{
  "hidden_size": 256,
  "head_dim": 64,
  "norm_eps": 1e-05,
  "rope_theta": 10000.0,
  "qk_norm": false,
  "attn_scale": 0.125,
  "init_std_down": 0.0,
  "optimizer": "adamw",
  "learning_rate": 0.0025,
  "beta1": 0.9,
  "warmup_steps": 360,
  "max_seq_len": 256,
  "train_tokens": 240800000,
  "max_steps": 3675
}
Each number is 128 + 24 x the weight over its row's rms, rounded and kept within 0 to 255. Layers, rows and columns count from 0. Numbers have three digits each. The size before them is the row's rms in percent of the matrix's.

# layer 2 MLP gate, 1024x256, rms 0.0672, rows 897-930, columns 64-127
072:116098146155138111127129103126111151131125113187170091120137119077122166117149122144154151129103120128128164118141138079187109152142138141128077135148126130137132103144124144109137168126127123
122:088122138144140156169134145101127136110166121084149163133114140133140099145113132133115130149111132129128110122135135110092131120082135136168158115082195096114119145110110126127128155152097126
108:094116115094091093141124195086118147128145158157152149125138144116148136098127108133147143136087134094114061116128113132109137133159148153117131106098132073069107095119139153122170136102072086
101:154129158118141138104157127115133132113160141152109105104095115092134139108170139149131166109123117121141128140120124138124123157127100150123109104159084094135088107102151158171129180104065133
096:119110111136117145109083130087159098108160104131128117143101105107130175109200136116107121135129075102113135139116070137129103157104152107108137120116104118145124087112157106145063137108135109
087:119165131106113172153109144097169110111128108119123141123103126122124099187149123108150121151049145096108115122113131098150154110145117159132138175131142146145106104144161114129112125138128185
103:079088097132135102127136118106150092170193113121151131141117132113124154127166156144134104132121125133136140157109126111096124169182144103114121145104141122101115134147103168116151139133138158
089:144151121119129139118151120140145114107104126141125127120090074081080114123100088107105128094141136130166128120093093120132126083116142118124121107171119113158106129123112130077112135131158178
158:150080137129108125138145132136146137090165118116144111073186131120122115127138142149128105103139086144144121069125095134128084131136169145133135154135126099178127160152113138156147168136166092
080:112131170128109145124107128112139099130111126106163133096156093151112153129146127108084116154129111143128116129091146119112125151103132104134140135175173106145153146166111128154140127124112170
122:140138129112134152124131116116125160096089169148130123102098101152102142162109120141124161089172143111094132120177101120105126087087076131140127116160183089153112146103139088099067130143144107
082:105150147139116115123127112140120178102092127064114180092110108143160082147132112134089138131084136108101161130130122139131119186104155170128141158133119115155162130111116176116144139078110140
095:131113136101141101113135150113115113132123129181126176116156126100108117057060123124123167115107147112127120125120158172124119109130120137104179131082150129137137148122107146137136127140127115
120:113164169104146088126113151139137146135166180121135172136143177127149102133127119146111140170124138160132101126110125144084137090119153127128143127117125117122093123129133119122140140095098155
107:088104168116130083123136078135112151154136129086116110131131097125154117130125155121141144104108127144161129128114151139112115119099115159168127122105133163122157146120113114076166137167125131
084:107110157098143160111088105050140131106099120152088125126137129119113115077126123127121137138163121118116087119165179135143113155088127152133168128111136094128158123170113080141097148121089189
074:122116135149139146106167129109130134081098116122162109143104143127098142110103118112130159128124112113122146121100156139109122124147175124143146135142145129100158146101135191116125107142110106
092:119120072093089136134148111142118119139132131144145110140136101065094108123100118142098144146098133132132113133082101155116122129082157162076138129171137116136114151166148069092119133146181151
123:144151122158150126127191158096143100124094084141119168098113118134153123121105143136149119137130165107124189116060145119139158100119114091133173146155113129121132128149163157114161158126111151
122:086093165155134124107124109104146084119156113150138139130134131139133126139144089131175091083138108151126136112117142145108131100121105101149121087144104183147141138117153158108124199173152127
074:127108139144122158125115074126151084152143117111104157118139102150111141121168119118117070121086121115126171135097089081161128136105146137154153125148150107125130117153103132089130089181134194
102:116170116080097111127134131145110153127084100145170100115124155119111090149151144083155157157136151151133089130119108125131121159140131097086135118112144138203142113160120099117132136134113145
103:117134114158151133142084109111154142158170142125112131086134083129084109162142133117145132115105110140171104110111123116131149186090124122133123125130139122118146145119147124086136131163131128
116:093112144124164087113111101098083146148132127119118128141105141144074143118094139134130093071117144160192121126125162121129130094115103153155136129154150151119088124137127134096136124143169119
074:127131090158168125111173101135114167143123100121116186114123106115135167161141130137118102140121146120141118132150188122162139115154160135084150129134146121164155147153130131077108130144128131
117:116142156128168105109161103145162157123127130115107123126136103118129084148171148175140103124122084089171146105125121082120138096077138117144133120096158099143114119116097148085113139113117152
104:069151146127104106084096125141141136097143151114128119132149127094121097124123117134105099118119151152149137127107072056150139129130132112163107127115138124173176127117117133099163080152093146
115:139097122123101124100152096109128133128129139118120113147113111150145154115078139104146110137142118130138181085154122120124143174128152111135149132117134069140177156113120119142086070134104115
092:151122122057123109149088109119152122114110148127113147128115113138100140109127157131140156088150163114130098122099089144120104150094114125096101098137089127148077134120120092153130131128109150
124:126123091136123143161132093141149101118140103101092119140142141083133093137127112132145150081125134085135169110157072143128123136142142183097096155130164085118152109116113081152142117133126122
080:160146145200117151193139154117146120135102088139164148171106112118182161099139087141139136122138174113125167135133126117073154139161123134159136113159116125098103167159128144111140158120169082
085:102112134128118122120175130129169143153140102161179113135096097107146149113107096123158133137141149131094121131116129161135149132161133156132138102164107150128123124136153117153082156112125125
100:118121131177154129136138113075146073107179107127087119135161121088111096135137141135124130156145133136098179115067142141092134115120150103146133099134157158106139144090086165152148156121100131
088:105141131183085107104120090143130103124149105154149133108146115118106139120143106122155127121136113140124119117087121155147111130118110151141150157134090108139119109147114098130157125132092089
# layer 2 MLP up, 1024x256, rms 0.0651, rows 897-929, columns 64-127
070:136101116135130145131108117133150127122120113104160146127129148089134084124183153116136113107121129100108158123117154157135153121114119114133129116140164130091150123162130152126148124101113167
120:141144092097110133093130114115122142108114155152123154124155123124117110157181130126143111130086098116092138114134130110129108143135112069112141125100112111126159105154137090128108089101121178
112:134149131138185112122101119159146080121117139123098150133107075149110110154136164108169134190148116147122150123175146125142140126144111105122139122078115132137142147146125132162092114146119131
102:108116181131155131095112135078094161117149089097133164133143148114137132130128159095108127126146130121088144135120151127141111160111115147130140133132132128115140126144127172118133123125073141
096:115132147070128122158124134134100141130111114131158130114120138136133108108168103132171136116096170126168131129142143147119125118126122114155086123131126154098165130087068154150140117151093150
084:124109149140110100118111085135113129123145152126104153142140123122107127153112127122156109136097165160170155136062147131090134113125117145136102110172126183137167140132158177115127109133120090
100:163079116096119146143134157090141114169154132179121146128126145108125160132128140150094086122160106166098132152121146129113126178162150096134126142124119103127124147124118170138126155175096146
094:145139097172158107121144134162127105123143140122114149124125073084124124168098129129092181097071096128121118110102070113136120116141106069111167090151107116123100148143103124124093144115129226
132:136111121131131082120138113136150109072140115133155140066167136119144108114115126152113097127161100135111117041145096144118124123120162137128130147116141088141142145150118131179112171122129114
082:152104131074116114151118133143102162151113156161086112110101126109147141157170150166126145124118149112144140131108163171136162129132117163149122164138108142156103119098129138106157120120163133
123:124122130157112125133108126190102103134150086144123160137117136112097116095159116121092178102153129122114101129123124143161112129141157134134118116127114156125118139128134127128152153164133091
083:110126151086140096134103111107147137116163153110150163147142121118095139153172117149113147123115136133091130130147102090088093115090111127145171142097108128147097112185102145141142090087162137
094:157132135150131146132157085150127092116117157102187074135091126117089104114120140110128095120154087133141135121134139151104161155133158153122135129127134134133100125150122098109100126125113087
121:120135148149128146139123116210134118126109154164124134131110174147157088120161094118108157106093127135101121120135132111171126089091167146137115133140143177132116126097132102136169134130105161
107:113104164154126096142153090141091156154139134080125134138126078129136109098106158124103142123102112149158111127092109131132116102111130161169127097120133153119141156153114110101169143134159131
086:132154138151116125143147117130134154143150140117122140126143144158147131103120133145145152179129144146105121132132101104147161150144130118140151124116115141128151102111160158137067122106139157
080:124134127170112099108169173150152124135118100151125122158130099090139154117119130137143163099148130120126134121071107151131115105078132138137134131092097165134125167107142127136157094111139084
099:122152155146136134093138119107174130129126094118139115133129168107128158148143169154163131119153154121133150143124165142106133193130141135091118083118150148068130114109119116107132153117126096
122:102116153166127117148133122044156146129139091148138176150140111110134097106112131139177126140125137110117131109146152120115131164149117083110149165100101101093114120108106190122120130148128182
129:168175080114123139158137149145134158155094166114124107146120129114152159137108157127117150144111157081143119147122106116132131141125129147160135171125164099120109098156072090130123071092099121
078:140146106148140136127109094108131141117128085105165091140149128106046137128084139105147132145094141146137186126098115106108101121164144158122125102123172127158142082127148096102090128127109153
102:107118163096131106085130153103135130155134111133132163112094151123108116161161170093137146149122150141094079119146144122107095131148134126100157121094122132181113104143113122160081145115152133
098:130131136138170138163116136140165124149157120142129114090133113122094109169139116138114137120111120136160106110110103136132124163091088134120140123127123111130146140157134114097140169143142131
124:160108161090170120137129142112092127158117106147115132140121177135103126120085136141119095064109121211134102121149144137107127079111125176158155117149147142101101128154142146098124156163173090
075:148136114120125124145184156128111135138155084119107143128123128118125139158095131153124107133102115130211178133095107157112132161139117134092119125121156131169140109155111180067122111116129201
119:132109123098082101118125136176132139119089149142132111107138109122126118132129157139127157158136158122126147125110106143085148137120138131137108096177108094127103093142149101181156147118145151
112:116101135143139146143133093111099103141130115141130122108124127145117143130172137131139146134123127122128138131137160125130113153103141141102139135133122168087118121122153133137091123075138103
115:143106127119107118150150113152110099121116126119142120136076128130148104128094098117109137098072163125117138090144147155137146118154135158178143115114107115115157132114132120140147139104162147
089:080099139113104129110145135151098123108129124094177141162143156114117113146116120128165082112077123148110148140134178137105121131176135106079121160123129132107131156097145172104140162156089144
107:108124178111138104098090175128113137146109143139160147114115152148080132108117139106128104126135158185110114165136182102104130143135101110127129092157095146120126151134115161120110151115150177
084:172125145137139157101146126200164130164129154140100139096136184153173114138115149111138107141113113127109120125146093128144118123142145128124155135142137113143184147117113133114151122138108125
085:133154140169098125139126087176145084109098159120104101134181125143101109107113134108106119135113123146099093129111107066129110167160154152132112122142152078116101120123116099134149105107114191
099:121147104129116103139128144171105185153106135163144147135134131128138136139135117129118132105134137118143105129175105097172122159114129144121122111142110128175135113152140111056109097120148141
# layer 2 MLP down (transposed), 1024x256, rms 0.0625, rows 897-929, columns 64-127
074:131167119110138108141119138133115135089187113125139119129114094178149135167108171162124124086162108139131105075113172121103178126126109104126161121129125127164131152121124122110144118124129153
116:116102118152097132123129102117130088130117123131129111139097144126145105149092182096121108130135132095107147012156117173123117125114137137127118135105133106136144124125115119125149112155101136
110:135153074144159110119108112103146132140132168111108101140149180172155156129140143096153190103102117080127156189141106115114111129159155130150138136165149105139112109117181127146144122159124137
101:104145122142132129111108141137106070143118123121109106183160131140129104122133093146153077117130122156107123085165129111122163095147141107100124112055115111140131130142109092137096135111157094
100:113118113169161112105130102130123158169118137124100173152109111121113135096155178090143077136101185115123097081143123117099140112144130133149088081119127104071135150155146104131151122121086126
092:136178121108134120133119094122141127147106084107127138151115143071126124124147143127108142169103118041104149007151116121163116162122137118106149169139148120149126112133159143121124134151139129
108:162141148120086165133123149127121112132097120193126120122124156141097114145145110134082133115159105192096138090127122103146101122124129115145107122122106128164130137119122108139102169125131111
094:157135147125133142108144145124161115077134159136148180112101134092121079155127039124088156106127124145135119195130101119146129111134119130166185112130095125108098134117134143179137142138131084
119:115141131139140140122119139139112126194110126132119119176111146120130140131127110120144137131117151164129129255121138128124141128131097128115104105121124136102129127113137137104124104136108127
081:094106109139166120132166147138152133193109149134104156166093140113112133122122118151134126131126189103128135255159124119124152076122107135135133083101120141108131111118133117125150177153113103
118:092121134138123092106153132161167117107122097160116139131134148114120124132151141111147160123103113082159127198130133173169099094115130139098123159116089158181114147106130154124135127116125154
087:116174129094142131138114130124104124150170150120164125100135132131109129135165168128139159119155116159099116157077126103117123120136139122133121154133148133157085099131118149152153179132109142
098:137145093137133124139138116144113149115109157145158094167163130136108101145132148156141127110162113183106140029116142126095126122114143123126119147103149139131117110126085103143116123107122110
121:116158132120122151113138165148092154134136142131105112137095148161108106125095139164139132178139137154143108236103161143086150143110093127115110134094124111124124100142104126149140147138121118
103:120132157138145147145120148122116128237117136138118124185130151139114116114125141128117121135126129172124125255128123150122111116116099136133145108126118107114138135128119133116127134132100146
092:162138116154124118108130145168179158083164086118147084141109107112164095112101101181077153124098137121105128255121143101125132147154114158126165138154085097124126127094143111090130088063097130
082:124156103163117148145154139140158162074124117117127135119124059128115129132139126160164126140110136161133134000107100141106115089099107136109116129133099147135178134112125107153135065104108071
098:158142121162133093082105118122101151146148124166146165091150146134126144104156118100101131128115159123173082109111161161139144126142103126129114154143093104124138096112149146124154149147084142
121:124086132112160126126100143131100128166105111111160098169134138154169095133125118107121084163100104147123120239147149151109098145142149094105126174121107124082119162107131130153137112151140156
114:129153109122132120149136121116143129104129112132177144120125098127130148141119134134127156144133113096142146000132119131155111148111119125109148194121152140129119107130111120124136123121089113
072:133183140126107140096116151162115085109137079126179123134161148115130139117147132131145154128116106203129122029143100093120114132131127129181133133173083131119089107127099061096081121091156134
101:153114117130179122117157106118174134118119153110103146147119088174104113123096111135089117130100160100108155178119131126088143133088155116125120111139105127087163164118131121094134100154153129
101:184129087114146138159115163115144166172135151118117127114143122157121129137136123138130110087122154173159121255142130140133153163133124129128126111142086096130154142135132136124147131134143120
123:164125132138124123126147143158110098163141123137130132155118154105115120153141107132130110120110125141108127255136131118103163121123153123137120109125113114142135130122129130130128101116140119
074:117111117136065116118086114128123132084145112152170140122118111159107140146117142136131120134134126149143129052127119159104063162150112126154113116120114112088096119140113122155145089145113113
114:121133113105133137116142147138128151131100144142105106155126172116159146124139099122128147125120137160139120255151109112146126137137114162142148098160110103124127119106155116139149120150138170
115:106122123128105123184119087128132124170132114105118122131132092149132169129127143135162149161132115000120130154115147145136083100110136128111101137125118173120111108126160091143121142063137116
114:118145130147114092123153105123125124170134165131138123137116123126134105128150127111125115089101140168177097248139144111106106080135121150149152121115112144145134138139121167153134155118115091
089:133106129101115167143112139137138100110142163112133108123159122091116139137114130132150087137108129054151109065155135129109124153127098105115141121101171133148116130152146107133115121131134137
105:138095105142153142145138091165136116124165115115119146136113103109170118154114144148135147111124157000114153000115097148116124138117133162106159151115168132127137118139127094133138130156138099
089:090126131129150120079114116129117159103139123118123144104088124148131177126130155126129171129153143002137124069109151122134132122100141117117141105075077171092171126117125134126148107113125109
087:130106132131100130106156124109098150109134110163114131103080174133165116133117106156128145101123158052114139163108128150128153109154078113117132098149129147132141155156136136163104157085117144
102:106168096109116119162121139140119150147121154118114107125123131101138126170144172110096107123170162173100129040137143164153134130115174099152124122101099130141155133141165120099144099070173118